From a checkpoint of a small transformer trained on Wikipedia.
Size: 12 layers, width 256, vocabulary 6659, 9.57M parameters.
Architecture: RMSNorm before each block, rotary positions.
Training: a variant of Muon for these matrices, 6361 steps.
Each number is 128 + 32 x the weight over its row's rms, rounded and kept within 0 to 255. Layers, rows and columns count from 0. Numbers have three digits each. The size before them is the row's rms in percent of the matrix's.

# layer 8 attention query, 256x256, rms 0.0925, rows 190-240, columns 0-127
105:161142136096157124095151126124111151161179144181127140086177097169167136094062146129128121104186192139161106144123164104151156147055133121087178171101140154176097169089144134207137183096094179073116121045130110113164106096160139160131124122116102157137121143147142142177188122153098141164130112122144152140182121124161177164149101177141167113115110121149128142137118184187141133136161
103:157087111159196162103171098151086075148100080169199091128130145128125137117167105096179184106139153135112128114103118125167069113082087130107105110116098087124175120123125117093134116108129123102076138113201107095138147135147122185138120124202102217154124101118150102110145159119176157102067163136168119141129108183163128125116179112108149134170081163105167113088107079132122112122077
043:154111146163185155086166170159110133075067109165145105138166157104169098123135093188172102143113108140046095114123098154149095142105119126113089170165105125133142099166154110089189128084128152126150119162105123187109182170111093116111150082119135138141167155194047129094187171118152141133127110123114089150104190087157113140148098065192113099089152098123123151158098083106114123082125
049:166130177128114065122111136156148071158117168103118167129182139107060107109118138142153140089103120107125148141170107135143157164134110152125174100134113150071105142127104118161165100141145139111104113091097124141102116086160182156063120194103129167128132187089117157168151189134142158116135153126104136115078125153135114093123151154113095118154141178158154185152153095073131200151099
047:170102154201071145075116109094153135144144157166134111063181162131075141176112143129115163091132135129145131183127114164148145097130159119138152138140155107123144138121123201124097140084094123152132110156059192128154081104131141084107140132177094128115137123104116117125147106142106181135168139136081138123072153184100103097093174057120135139209151157143181083095114167132168165143129
046:106097128149110122102111125069121121156123165154138127136149143066148097129155182109122161143150161109184120130066099134140142143183162146077121163150116188187127179171077136102142120128121122152140098170104100101143146147153191089111126095115118190108110129142069191102100124150124146145149174157165103152106111190125066079090150131158151115104099134103086157115083097067153112129116
047:147100146160099104103067145134123093110113093132164169081146127106133073121150136124156183107063147068105158185133154160097109090178159143170078175110048095126140092148056125157131058180181156113134134097109134187135121133141153173096144137172142163116111173068115142174116149168148149116122107119140110100086124156089102149148108203107112121109115135178128076163102165127134179100091
051:059143094159094141152133176113143120138140104065119174136154106118177084167122125181107181138095122069179111125175103159073109162095107190181087088116051189138111123167090093133033038181148166146119144143095096094148107110143142142107071196112138174109116175104119138136144140115118103133124118160143154130095112161100038103057142117149128110125099159095135153083121137131130116119085
058:081147083092169146143140131116080189132168053134153078159096145140134161102166059139139068100142093228098168115099115111160073172112077063078130142158150128115134102070133099065118163117132096170096125128180141133137129137095102123126119075113157111154120127134155127108146084097143114076144124105141110157114124138145146166180170126148092156094131129102093144160136101168075112101098
052:045151060169121168197037112126113144150081103107104162103138145083094102126101121139119147134064172161166180209146111103094125137114140126158105088156146215079116119110080072083111099090106116159133203157195147124114181098143114143153062111162162077147097155111118132130155088121139132124149094132127131160157119138087109134152169172154146161151080113094132110164162122111115098118128
060:132116104074148164115127118136102160130148092173190102191127139168073121135155100145115062148133073183104168074110138092109132166131113028053090097133161153146137139125156110107205112102139115150096076143153147140142107100114121083150117100122109109136147157111140079127148178077140170104100147090132146133105138131183162056197140126128084184153105122160059136156136178163034105081134
055:073170089052095151209063154083113116182154106120105144130127133151089081081109127101147173087126178095102182184105071106117123154120092150120114101137094179163141118101078098136078103113155147124125204140131194099122102092174140178136092110129119104154166135146178159163166114129162138089171152128163105149155095126078099119141125112146128171168129101096120116154107129124115133127134
065:106141107139058105210132126145150072119113184119110174034141114151146087123079141106157153143143228075136125191123102148164125164128135224178151118142098157106113142131095132183081140127143104073165199126101178093111117102170095145094114151146146097134158132143112153111133093157107103154146148140126129133157108157083111140079102101125136110148145111089144099119097116175187149158086
067:190109121103089113102132129127091177103108193163157094146142199142180108167186165149103199156065083116106132149153157130063105150123156115137093116145128085159098193197126144104138074146106127149073089146139081166117147119103127103131139176106134087117079127066124129173110117127145143144101098130130141127145167096164108164096077121113150099104103119107147095050141089191159111131094
075:079201094070138107136102151101162089155100172127112154050136106165192122093110137113155106121200167092128102135122112185159117141102146179177158106132114124104138087107094118162093198101164088110148149133094148116109097074135149141127144127122170106152185143184154136083115101145133099113156133145161129129155151125110088117079158134122184114152126090112116133134141107102157105147154
078:098154063159099148139155105109118159099131162132164120146159137134128086156166109106130161156088155101085133109168140111164138182142173167165077095136097103108133200140059147115147105171097114134137167115145122109115144095122099159113086153096126101134038166106155155168118109158130132126132132137093136093125161149080088091159111173088194139159082094082145124136088095179136119110124
094:215145153100152133144087174140159162089132127148170086122099155138082178119075115083126151187134079108118138105137111163122126111119132120141160078117114189111144155173192092179147158096138127145166167125175133110160118137142152094132116096151071095065145092068168111107102108073153163185179108123178124161140179088168149172155128084124160123088114112061163147086118107091117158134135
125:129238085083171069130148192139158125143107155137116100102109102156167105095093095105115121143151089100157088105133073199126080150130121167140138125130108128112138179089096126132131163152162135167145099132128133122155101085117157138101136106134154089142199132162144102099149111143147062093124126103150125104190159115152097098110191141125179125163122091090147127119138095062133092135190
137:139094135118138078132152139128147117055143112078114100107181111086101129092143135171122185150119164085143115136168137131142133120152102105106109161175077172130127099153139122108177171180124141145099109126143124149114132092072142143076179124116118076064159092090096095128131093167049146117155133138161060193161118126129167120215136114073191130112122195110155129122119152096101113090115
123:100173144133131145159139153160118147079148162140115091099061132163106126118102083098070155135119039143149141095146086083104072166138135112160140134132134121116175211103143122140128077106106163140148143106155152118202113088205137127134087156185119112101072073171122163153085091153188142080151101154073127063146169131143090065090128117167123113066121128134141056083131089114168115133139
157:107072146163112152118101170109129111104154196092099163138164095121062189116092120197167094150132120148138113142099107122133130186142152147090157161117160140095184113101146188168175145117110150149075144104081167150120154128132125137139121122135138106121085156139121136138090114103158085152255075062101182133142149170068150111052112119119150098118203108197047106096202108113133094169102
153:112108161127115137162110064145112140064145150133050097128129135145060142099168140147119201099139129151113176137119138095131093139085071097142079165153154101117158084116166138144122115164130130072190116116123106140134133125149109063182152097176090119124084081125108165145140144182123154159119160195140120101155136066000114136143142106078131101088138134150168129156119078115149142135121
156:155104142108130119092139127087115130117106120199106171103150100173116116163128140174137074140165155122111137110147116139088159145089057131132102168169157170075088129096091114120116141152142151179162123116200124209147123142141136115093077146124129137171119167133106175136213147072153164118100134191112189142076088134091141109153162142143158114092174186148154077116105108101089109172151
159:102161115090091119203145094173118150078177108111113157144102114112101161177157040140106117161141126088155117067109181108127153163175120112093128076113070095110113142160132112153136115108116067109145100128134107146133097135097132169092057072138111103103124103109155110131174109123129168102178190107105138165119153114128137174083123093145165198112117165089122116139107146102092101110072
148:130183110120117204151097154082097129180114161150089144092037159202128183174137163153169031120098134165143096123095165124161094120127082072102123098131133063101113105133077112151128131095167100154149154075138108153130148136158190160104131120133116113153149137112088165106159117160121114101156082138106099199118153108118132127123107165168087108157077075145174140130096129118193136157121
155:140108135119143160144132147130093137109142097111101126076156069140131194107118123133090094084175145133120140117099119113116153161166155078126118108129112161199087130079079086108135124128171117182119106132151139119076124115143086155175120159095168138113161134137100115135161105147158139113124127145122142154182103167136120128105143090172141163112132117137161160151112046115109082153140
156:104151056084080076095122163134092200084153154183079130134166078097140128092122118101075143156156126111124150180164080129110197116092210114108103121104132143179119129172102145084157129116177099100145083122134142156131099176165111092119095139136148116110113073151127158111160023156160138137125134064091113082132176118112139110135084167105120139138054139103117132083118134153148140203130
158:148155118084114107189145078130135114094100088130062176145130145127101142171182096138168161152140077154142112127073150098186130125153122096154163130068089218114140126149152143146094094159168100086160121117156149110156095105115081105123093111118132146119172159132153120128088185105126172149122157066172182120149147104111026177153133113175134091131124141102147133151115160119108119067147
158:083084137164137175152153183107136156111128162108123107151083085141060125112174116102133071134144105184124130132125126137165143095086146111127158106166139152169162116137133134148130119139132140118049078240098080107054115112131098152178138073104105142142201139143156139111146123124167129168084150131184076161102162151140118105097081147103162129156113127225107117108089102113135173184146
154:172143106188130118204134108104145181161102149100172124067189072103092148171134154128121175158141147104130170078089034095169119052146096155130056174162155140131152115074162140165124091100158143119123126116146093146098138116114171112140147122098123121136100180092157067115124132172154127146109144134108087146184178179105163144076122118081111130096143052109140106139158139227108133159139
156:152137110072108069084098145103114140165183080167144121116120174124147179055141106133127079152081066099104177098209166124156106055124130164122097104059139150106091199116125133176075098127130092123092085098132140126091137162146113121109143100184197127027127110131122165153098155139130158124098103224099121067129138121040173133138136125102171121141126081126131107126190153127124112151126
156:173127076142168090062103126107106121110163191160132128136155126097145167072166132071146134105153126092129106167127141126121172190126089107112118109175101167115095109141096094086112081039101151131106141108158103080137144157080097072134146135162172106155161097146172158117066182149133133090190113129144097112147190133175147156144159101127178124108133069145136162136151117117093138132123
163:094088147166176159116108117046077186131135152186126110078077098083149112130122092067136122089114162132186116128088121086171089138129109135118099125118132125134130143175124138101135084143099136088153075172157133061090160143122143146113114115122194143144104165132151140180133089057167133159145167094123211081152111130090209156111153054185144173116151101108113146212106131149158185186140
163:110094146146149130118109180230165125123151105119140151173119183071165191142073144147139159146095111106143083149172121106090155108107054137109109101082143090100140125110114117143175156128125125148087186154189083146148099160134102125184141120122158111106181119122100128141175121115108091136086088112119122089142122101136112098090100127155177130096089107152166129109043155155118121119117
044:127127098134137055132132127144110136082134124128175099097174151167088118158117210105162116139113120172151152145123114136107123125169076069102136144153083100077115144199115143151132117196134224130085116118112169127167116129075157142140126160093128162187054134128157114133112162122145117187119156156130140157088078117130121167113159098149077129106207093110103124095067063114098128133123
046:162156164124130154149111124160168125071163164128126109092175166134108074139058079105107147138135095133112147141131169063131198133168145169148144118137098098111176159119098101073111084120100184104149135088148153194126115162121114082087122102096149146129137142108129177200120103088099060109166056134116117157175138128107156187160161079127108119198078172160145190141155142126122106058181
043:172119155080070091142151136191137107127131165100139130192126112116151067115118109127104199119101084089165147098107140088177155175099111139125136174125069148170170139125104162104139087214087159119073123156132114160104113115124119137038074168119155146160194163065137187130123112139139129097192167114140150120124124113141111168122075164099161118134130096128140017146126158178128165056117
047:161183108149146145144184161103134126100052142122145170123130167122147111216121121216139178095151089077184125143134152140058170104178190184138116071124067142081079144153075180143143071147124145118123127153122105092114117098110145186116120151166132143098117118105101144188108151112125150091103092151177105121129143147109099123136110096134112149123143136134116137142148102146129105142107
050:094187119109214125144110152117091175105150100092122147140115128116068087100115130132181114176116131140146142105134119113095111131076102134117128112130071137140073104133138125095130066123132126171116132174174163105080101097050085127058118162096130120206165175093105142150165151129115120140129092121162128121156081121082140178093107090110126148137084147108114096111155123120063159098174
050:158136085122162160110096137135120173193142121134153155154131127080144151151126116149115128204121173161095141131120095122130161155095137114083146111152133140163113151163126113119131116128110115177116147130158199071169121152170070196108111153139153099155131126091155097135153121142134118103088127092092117151170163110147160172161177162138130091125134133189114113080153061178098141106183
051:124052104100124113124138089112124111136169134129138100126117146125100202157184093147074146147153099210087081158137139137101155128221154141148061155159195110126152174104157113155093133103110147128113095088115116127079159113127102112163157096141082116094059092162136127069091113118092081161111099143169125125116129146130077111155120135093094219072158124104099092144096155145158122172111
056:163109119133101160125169127118131181089163157155126072181158148168124122163146137132148053158055137186080139172118167096161120146216180093125081105118181155121126109165137167121117119150088159132106100138137116121126149124106066179132124142135143104135113139139122127234125101107111179127109091134216200142149118144153129172146122175117148124146106159104115087116131139178110086072130
052:178108149114133139090190080128142080098172185171170123123127166117133119133132146094055124139140073111185069098147114132150189129121133118123125139094146089092149129145149190175145177115160122066116056082091169140106137182115101117179197170131130131147111075127128106146097096120150143128117150141126102122119106152163149119112117149102111090137150189197140131121100166138168137191123
060:200110131072132131086174128111103164157163127161202090199132159131063153174174113121070093133150090164121128086140153082108181136116136101146087127121172129150159150117143113132149089130095160183084090132152102166157112095104110098171124121105091097148123134111120063187112165095128173128073121089131129121113169077185123105186127123106128147106115140129119139103173139162080136100130
053:116185123088130104116100144095108166196152082143105107190102124169057100140077135120126147142166168138134203105131128069135157129123087094092088116126166165139162116089157131144102107135134151170176220159136146125170063099153143083136087091142090140137177114144201065115163156085167153134106140053112085137127114112166123124162128101152176137163086134118093131146094115094110148063134
080:195080180156135125084126088178122155117172111131132149112087101118098144151127125160118086121104078159069108065103122148154128115135094072101178136104184091123142110160162135157150160126129119122123104126127118116129088178118074095152144091188090166097080117064113101124139126079121090100090115091108107119118128117183196130158099035136068074063164133161122110119149169163155112120093
074:116152120103082127170102117136128132083147098125158099057075173113137085138098148122118185138118172134167159201143119104111128156128121121152080083137083138123155164176152125126102102138119134154154148123148175107140114127122145117121123155104123141111105135096114128139134080098155155182150112132110125161156120122131107184135068097093112125141092166088177081084070134121128126130122
092:182116144157160091046157151142102138211092129153111125160139126163161145166187133194131139129140052151134165092110154105081169117133109148108180124076111074144138174090113187107120116169128124164103102149104056153145105144083155101153137111104173143134139123113165092165168156107157103080106109093138154122066155112131102067087129100172102152151103091156121127150208110122179099096107
095:082172094095165106107135130080135088159079098108140131116103129136085095078110161123178128078154131152160156141093142148108098169136159178145157132119151120095142141087114181077140156186145147190124054136128098133130130086060149140164119105136105149103184177178094131157156192110096102164101141137099115134178127070128142148145130140099100114178181075167132139185151112081080118146145
103:117145104159136117145133089176119143107155111155175102062078139092160092170148160121088119103133094198136185102125116096122133151163090091140074072105108171131178157145140125135107093173117123153136150131184175088159099147130167124079112166131093167093096124124101117152146067119165160185143081138042138153124143128184114169143067137101093121151059143099182060095140145139121117130154
125:172136158148139140113086135112118120205187153145110144153095125124149135104139139113154095075152138104120128142112100202157082080141089110107172073137189146151129120128110093110105149144135087044128101125188156155118141125153112076105146071158152090068174141103095079051121077155118095158206094115166200104131136149108165188111092144086124102154118149114115110167145143141097140144159